{
  "n_layer": 10,
  "d_model": 192,
  "n_head": 6,
  "n_kv_head": 2,
  "head_dim": 32,
  "d_mlp": 768,
  "vocab_size": 8192,
  "activation": "silu",
  "norm": "rmsnorm",
  "norm_place": "pre",
  "norm_eps": 1e-05,
  "positions": "rope",
  "rope_base": 360000.0,
  "rope_fraction": 0.25,
  "qk_norm": false,
  "attn_scale": 0.177,
  "bias": "none",
  "tie_embeddings": false,
  "parallel_block": false,
  "extras": ["paired heads", "exclusive self-attention", "value residuals", "hashed n-gram embeddings", "an embedding shortcut"],
  "init": "trunc",
  "init_std_qkv": 0.0313,
  "init_std_o": 0.00701,
  "init_std_up": 0.0313,
  "init_std_down": 0.0035,
  "init_out_by_depth": true,
  "optimizer": "adamw",
  "lr": 0.00132,
  "beta1": 0.9,
  "beta2": 0.99,
  "weight_decay": 0.1,
  "lr_head": 0.00409,
  "grad_clip": 0.5,
  "warmup_steps": 395,
  "schedule": "wsd",
  "decay_fraction": 0.818,
  "decay_shape": "linear",
  "final_lr_fraction": 0.0,
  "batch_tokens": 8192,
  "seq_len": 512,
  "doc_mask": true,
  "z_loss": 0.0001,
  "train_tokens": 113000000,
  "steps": 13794,
  "dataset": "wikipedia_en"
}
Each number is 128 + 24 x the weight over the matrix's rms, rounded and kept within 0 to 255. Layers, rows and columns count from 0.

# layer 4 attention output (transposed), 192x192, rms 0.0844, rows 8-15,40-47,71-79, columns 0-95
[[124 149 143 188 135 138 172  78 112 139 134 119 129 129 156 121 190 122 147 116 143 226 124 152 135 178  94 131 121 119 121 138 117 150 153  97 118 156 164 177 140 194 151 138 208 120 123  71 130 159  82  92 182 129  86 132 114  61  70 169 182 120  87 109 123  93  32 111 157 128 183 154 132  97 159 142 149 106 175 168 127 102 134  89 105 118 133 138 105 138 161 151  83 138 174 103]
 [138 122 172 145 138 122 150 121 131 140 105  92 126  82  96  73  89 128 135 143 127 117 122 105 115 101 123 120  85 128 208 119  98  93 103  95 161 123 150 161 142 136  90 119 133 132 126  96 118 161 142 160 133 105 109 109  91 150 155 139 118 109 110 175 139 139 123 144 134 123 128 128 107  98 111 145 147 121 109 138  96 169 126  92  94 123  88 116 156 143 166 153 134 155 107 117]
 [109 191 154  93  98 113  58 173 151 136 138 156 110 165 114 103 134 135  82 173 120 163 115  74 103 119 125  96 157 163 127 125  94  74 146 129 168 122 154 126 113 151  86  86 137 146 144 110  90 134 179 152 113  99  95 131 128 104 122 120  98 147  98 138 116 156 110 141 152 115 157 132 133  98 128 164 176 135 121 118 149 134 121 137 172 123 144 176 186 131 124 150 159 111 128  69]
 [116 132 103 108 118 130 146 104 104 121 119 122 162 133 123 118 130  84 107 143 117 131 105 112 146 120 102  94 140  97 218 125 104 230 125 101 168 168 146 147 138 118 115  73  94 160 147 113 167 163 174 131 109 116 172 143  61 152 163 201 114 116 119 165 139 209 117 111  82 153 114 185 128 167 139 121 128 126  92 128 119 176 112 116 111 152 110  92 132 144 185  80 182 146 115 136]
 [148 166 175 178 134  90 146 107 150  98 131  74 173  84 129  81 143 161 106 125 153 178 114 146 148 100 169 169 148 108 166 153 142 171 124 113 126 151 166  74  80 141 135  96 136  83  91  95 158 201 146 135  98  94 196  94  83 132 123 113 104 152 174 155 153  87 128 169 102 120 119 166 168 141 155  94 149  84 124 151 111 118 125 115 160  89 106 121  91  99 192 146 171 148 137 101]
 [ 66 127 117 108 158 161 120 152 110 115 112 122 117 136 169 120 119 113 159  96 130  73 174  89 144 117 160 122  91 140  85 151 125 169 144 147 132 119  92  82 179 110 115 190 137 152 116  77 105 100  69 110 157 174 121 132 172 167 124 122 123 133 155 110 112 117 154 125 118 103 148 134 113 155  82  88 109 170 151 111 114  80  98 124  88 165 157 140 104 147 115 126  53 120 149 147]
 [106 178 138 128  83 158  83 139 149  88 169 142 120 136 157 119 138 144 132 108 119 151 120 104 151 127 159 112 152 164 140 135 164 104 181 158 129 146 141 120 142 134 168 109 149 109  99 134 177 169 104 114 152 120 116 129 153  66 153 130 145 165 137 123 113 155 125 132 136 147 120 105 136 133 134 124 132 119 152 158 128  97 177 169 130  84 133 139  93 182 144 144  91 108 148 134]
 [163 133 127 150 139 144  96 141 117 147 144 138  91 174 140 113  92 148 136 168 133 128 143 149 133 153 168 129  62 112  90 140 135 142 144 159 113  94 102 130 130 178 142 141 129 190  90 129 101 116 114 135 161 106  94 144 163 116 162 120 122 150 119 139  66 131 102 125 137 132 131  87 147 141 122 121 152 116 129 141 162 123 127 145  89  73 150 203 100 122 158 181 148  97 133 151]
 [139 123 124 167 150 155 174 127  85 134 141 103 120 137 150  95 120 166  87 144 132 142 116  99 102 169 125  93  91 115 144 143 119 173 109 139 144 100 128 149 156 120  87 149 173 147 124  84 123 125 121 157 177 119 143 134 113  87  92 133 104 147  74 162 130 102 120 112  97  95 146 129 148 101 149 112 157 122 128 163 124  98 105  84 151 148 117 116 109 150 151 160 166 136 150 109]
 [115 167 124 149 128 101 105 130 118 117 136 151 105 110 117  91 147 110 133 102  90 126 140 100 117 103 105 172  91 125 174 141 116 117 120 115 170 101 154 135 112 148 119 127 136 132 129 116 121 178  82 160 165 138 135  91 108 169 169  97 142 134 136 118 143 106 126 139 144  93 113 140  90 135 169 103  92 134 160 179 108 145 137 127 117 138 146 121  70 103 148 122 117 112 139 151]
 [118 164 156 129  96 106  88 166 149 115 122 160 145 114 122 159 160 133 130 130 116 161 129  87  89 135 148  69 139 165 107 121  89  97 127 127 151 152 162 111  97 114 114 127  83 121 131 114 139 163 148 173 133 124 119 176 177 139 106 152 127  94  77 103 169 118 145 135 148 139 147 119 113 127  98 147 137 135 118 102 132 115 151 144 150 137 102 192 158 127  98 137 106 131 135 105]
 [157 168  99 142  97 126  78  96 126 104 145 111 127 126 127 121 148 132 144 133  62 114 103  95 115 127 177 134 116  90 109 102 140 148 117  83 167 188 126 165 141 101 155  91 105 141 161 102 167 134 153 163 153  62 181 181 127  99 117 175  97 155 116 155 112 192 140 131 137 145 129 132 168 124 125  91 140 121  93 150 174 149 115 109 136 115 102 139  89 115 140  89 143 168 178  93]
 [122 173 147 173 158 115 151 162 120 144 110  56 154 122 139  73 125 114 149 141 134 132 139 149 172 124  90  99 118  68 175 103 124 167  94 111 148 128 107 105  94 157 154  88 144  98 115  87 170 124 114 147 162  97 176 174 103 145 126 124 138 183 154 139 120 148 135 104 111  91 154 162 131 161 170  59 117  93 121 142 144 113 119 137 127 115 128  95 120  77 172 113 144 108 120 134]
 [136 114 114 111 136 158 142 120 139 110 147 152  95 107 106 173 143  89  78 131 145  63 170 111 134 129 142 136 155 167  92 125 108 183 161  98 162 121  92 137 133 107 126 198 152 163 157 133 101 145  96 112 147 135  99  97 128 103 160 136 142 140 136  99 108 137 127 139 118 111 155 136 154 128 111 142 138 150 155 151 109  95 130 111 110  91 130 130 104 159 103 162 156 154 182 129]
 [116 106 154 110 109 127  75 126 126 145 118 107 140 139 125 134 140 126 104 135 117 127  96 132 147 136 151 117 143 183 105 115 165 113 130 119 103 145  91 106 116 154 150 102 128 122 117 136 158 148 163 123 112  99 136 140 132 103 123 119  98 138 136 136 117 162 124 139 118 125 126 118 135 127 115 135 146 164 106 144  82 124 177 166 144 124 141 156 149 171 138 121 101 145 141 157]
 [135 121 107 154 126 159 120 164 134 138 133 119 124 123 120 127 127 104  95 167 191 115 171  89 108 111 153 151 106 138 129  88 130 143 107  92 137  71 136 117 139 153  89 158 142 175 156 100 137 158 141 162 187  95 150 104 106  93 124 117 131 129 113 150 119 138 111  98 114 118 184 121 141 112 148 109 136 120 119 121 143  69 152 121 128  82  97 166 130 174 170 154 171 132 155 170]
 [ 94 125 133 105 143 118 152 153 150 126 134 129 146 115 144 145 106 146 120 129 133 131 133 160  98 128 155 120 129 128  89 108 163 142 121 120 131 135 130 116 153 127 159 120 147 163 143 144 100 114 125 124 127 117 100 111 141 110 124 114 100 120 114 140 137 120 125 143 127 129 127 132 121  99 119 119 137 147 139 151 123 141 135 130  96 125 135 126 125 127 156 134  92  97 162 128]
 [131 102 114 146 142 104 102  96 102 150 115 128 103  63 120 115 145 145 138 155  78 102 127 133 134 142 110 119 122 126 105 119 107 152 112 126 154  77 135 145 133 112 139 159  96 144 114 125 139 135 129 148 164 156 148 122 110 147 110 158 128 112 129 130 147 118 136  99  99 111 145 135 131 124 160 146 131 158 144 125 132 167 109  93 120 130 110 132  93 151 150 146 121 130 145 175]
 [123 157  88 172 152 103 117  84 105 135 143 109 111 124 125 122 117 135 137 133  68 116 142 128 159 146 113 155 134 112 143 151 105 122 104 146 115 107 150 126 129 136 159 108 135 138  82  94 142 150 115 130 138 130 160 107 143 139 156 124 120 144 134 113 113 124 126 116 139  86  92 171  81 135 154 110 123 117 131 123 121 136 138 116 125 126  95 142 103  97 170 113  95  92 137 142]
 [153 119 156 106 133 154 120 134 127 137 109 157 143 160 118 132 133 107 114 125 152 167 123 100 136  99 113 115 125 141 140 136 116 128 141 129 134 127 151 143 125 124  97 132 123  74 125 140 157 143 130 155 132 136 142 153 156 113 111 122 135 118 114 116 165 129 153 168 166 129 158 114 148 144  97 163 122 112 107 114 128  68 146 135 160 117 154 128 146 132  96 148 165 187 113 123]
 [115 114  89 155 122 158 116 116 105 125 128 163  77 128 148  85 133 128 141 128  97 101 105 112  94 115 113 127 143 141 155 132 104 142 166 114 109 132 137 146 125  98 114 136 125 119 137 101 141 155 132 130 162 127 145 111 122 108 133 163 107 131  93 111  93 143 148 115 114 127 118 121 146 158 119 154 134 127 126 143 137 158  88  93 115 136 105 145 112 116 122 143 139 133 142 108]
 [135 170  88 169 148  93 148  89 109 139 130  96 135  88 117  95 104 105 146 149 113  92 109 114 146 129  86 151 136 127 141 141 100 121 117 131 115 103 140 135 146 159 141 114 131 158 101 107 124 152 129 153 139 114 169 126 148 149 162 108 113 136 104 144  96 109 122 109 133 142 123 156  98 109 148 108 122 111 162 137 122 161 120 108 115 117 129 156  63 105 142 106 124  87 123 122]
 [132 120 102 101 112 136 121 143 155 118 116 142 118 163 118 142 114 130 115 136 150  91 151 100 140 125 133 126 120 136 138 111 138 117 135 129 115 157  85  72  83  84 149 113 125 152 151 167 139 119 131 116 111 120 102 136 127  86 156 189 131 118 145 151  93 129 136 160 122 131 115 125 131 135  92 101 127 139 129 164 134  97 130 141 114 151 131 142 137 145  83 135 108 156 126 133]
 [108 108 143 102 148 142  96 137 158 114 122 120 132 150 160 141  89 169 118 143 127 124 156 124 120 118 146 111 146 139 127 125 143 128 136 146 153 151  90 126 106 137 148 145 102 124 136 196 148 134 128 117 137 145 112 133 105 148 141 125 147 117 123 151 143 154 103 100 138 141 132 125 112 133 114 113 137 133 118 140 125 139 153 146  88 111 126 140 133 167 150 129 126 140 101 170]
 [187 108 117 144 108 115  87 114 117 166 128 110 111 129  82 144 135  91 135 179 175 125 116 115 121 146 115 124 126 138 158 129  69 125 114  92 153  97 124 104 119 123 137 142 140 136 118 116 165 128 147 150 151 139 143 141 138 113 127 141 133 111 128 168 135 131 133 136 133 142 146 151 117 130 133 140 132 127 118 115 147  81 132 147 147 106 109 156 135 133 108 121 161 153 134 192]]
# layer 4 attention value, 64x192, rms 0.0864, rows 8-15, columns 0-95
[[120 151 117 155 123 166 173 125  86 108 153 148 155 113 133 121 130 121  98 128 156 160 134 101 131 147 167 102 122 152 128 131 121 130 156 106 133  96 139 164 138 155 123 117 150 121 155 119 128 160 121 148 109 128 114 137 126 149 108 148 103 123  60 117  89 145 109 106 146 141 149 128 152 120 169 100 185 120 146  74 159  75 146 136 128 144 212 120 127 169 108 143 131 138 149 122]
 [ 97  92 136 102 146 119 134 106 129 117 137  91  93 139 136 113 109 128 159 109 129 115 131 168 122 118 134 121 144 109 122 125 165 125 126 119 110 117 125 150 110  97 136 147 148 102 128  94 142 142 126  96  99 146 104 124 129 140  98  67 147  89 114 119 147 125 138 145 115 109  95 123 122 111 103 132 172 168 139 112 104  96 143 116 113 134  99 108 141 109 109 130 133 106 135 141]
 [165 181 160 185 125 134 104 145 135 134 131 162 114 124 143 117 133 101 143 150 134 169 157 134 128 115 130 113 132 163 146  39  94 114 145  85 141 140 182 116 133 154 117 112 185 145 143  81 103 149 161 138 135 119 132  95 136 134 139 179 159 133  98 119 107 143  95 146 121 128 136 111 102 117 133 116 140 130 129 113 113 147  98 157 134 128 115 164 139  82 123 174 153 100 161  83]
 [158 132 126 135 120 140 148 151 129 170  68 110 174 144 158 128  95 148  91 145 100 136 132 117 136 121 137 164 132 112 139 121 121 135 161  98 119 109 166 127 139 138 139 129 108 142  79  93 117 134 157 125 145 161 132 186 115 124 117 180  76 116 119  82 139 149 161 124 166 151 145 135  78 203 121 145 110 155 125 111 107 154 153 145  89 130 135 141 149  92 151 107  98 118 125 139]
 [144 181 125 141 148 123 134 144 133 133 136 104 157 139 120  85 123 140 109 110 171 166 102 135 133 128 144 159 125 124 122 140 166 146 150 168 107 125 128 117 116 147 128 122 131 117 118  91 163 112 146 102  82 135 130 173 118 136 102  67 144 119 126 108 119 112 124 146 154 132 139 144 136 135 182  90 172 125 170 126 143 114 124 108 108 131 105 115  86 139 138 111 104 132 178 121]
 [114  66 107  97 130 125 130 126 176 118 126 105 126 129 100 205 151 160 157 112  95 105 124 112 127 110 100 156 108  89  99 110 138 107 108 123 153 147 142 159 167  83 116 152 107 124 114 147 119  86  95 148 117 141 143 124 142 142 174 126  94  88 209 126 134 133 208  92 141 142 118 117 118 157  94 119 127 144 122 126 133 121 176 149  91 116 187 118  81 168 136 139 165 132  67 142]
 [162 160 101 120 120 145 126 144 137 138 168 136 112 116 129 127 139 120 126 138 163 125 130 141 124 131 154 101 101 147 134 100 154 127 133 140 140 145 131 134 121 123 134 115 138 139 123 117 136 132 145 118 133 133 136  98 134 123 151 132 153 135 143 123  98 111  96 126 110 128 150 130 169  96 159 108 132 106 153 134 141 130 129 117 118 111 154 106 113 150 149 120 130 129 112 111]
 [133  33 119 159 126 139 108  86 130  98 164 131  84 165 122 162 131  95 137 115 172 140 164 140 142 109 153  97 113  87 119  82 162 128 144 118 109 139 135 176 152 143 156 135 179 145 175  93 120  87 100 165  89 124  94 103 112 149 125 139 168 136 109 102 104  93 139 129 121 134 115 136 173 129 133  88 154 113 112 116 133  84 125 132 109 126 173 139 151 197 106 119 121 108 139 121]]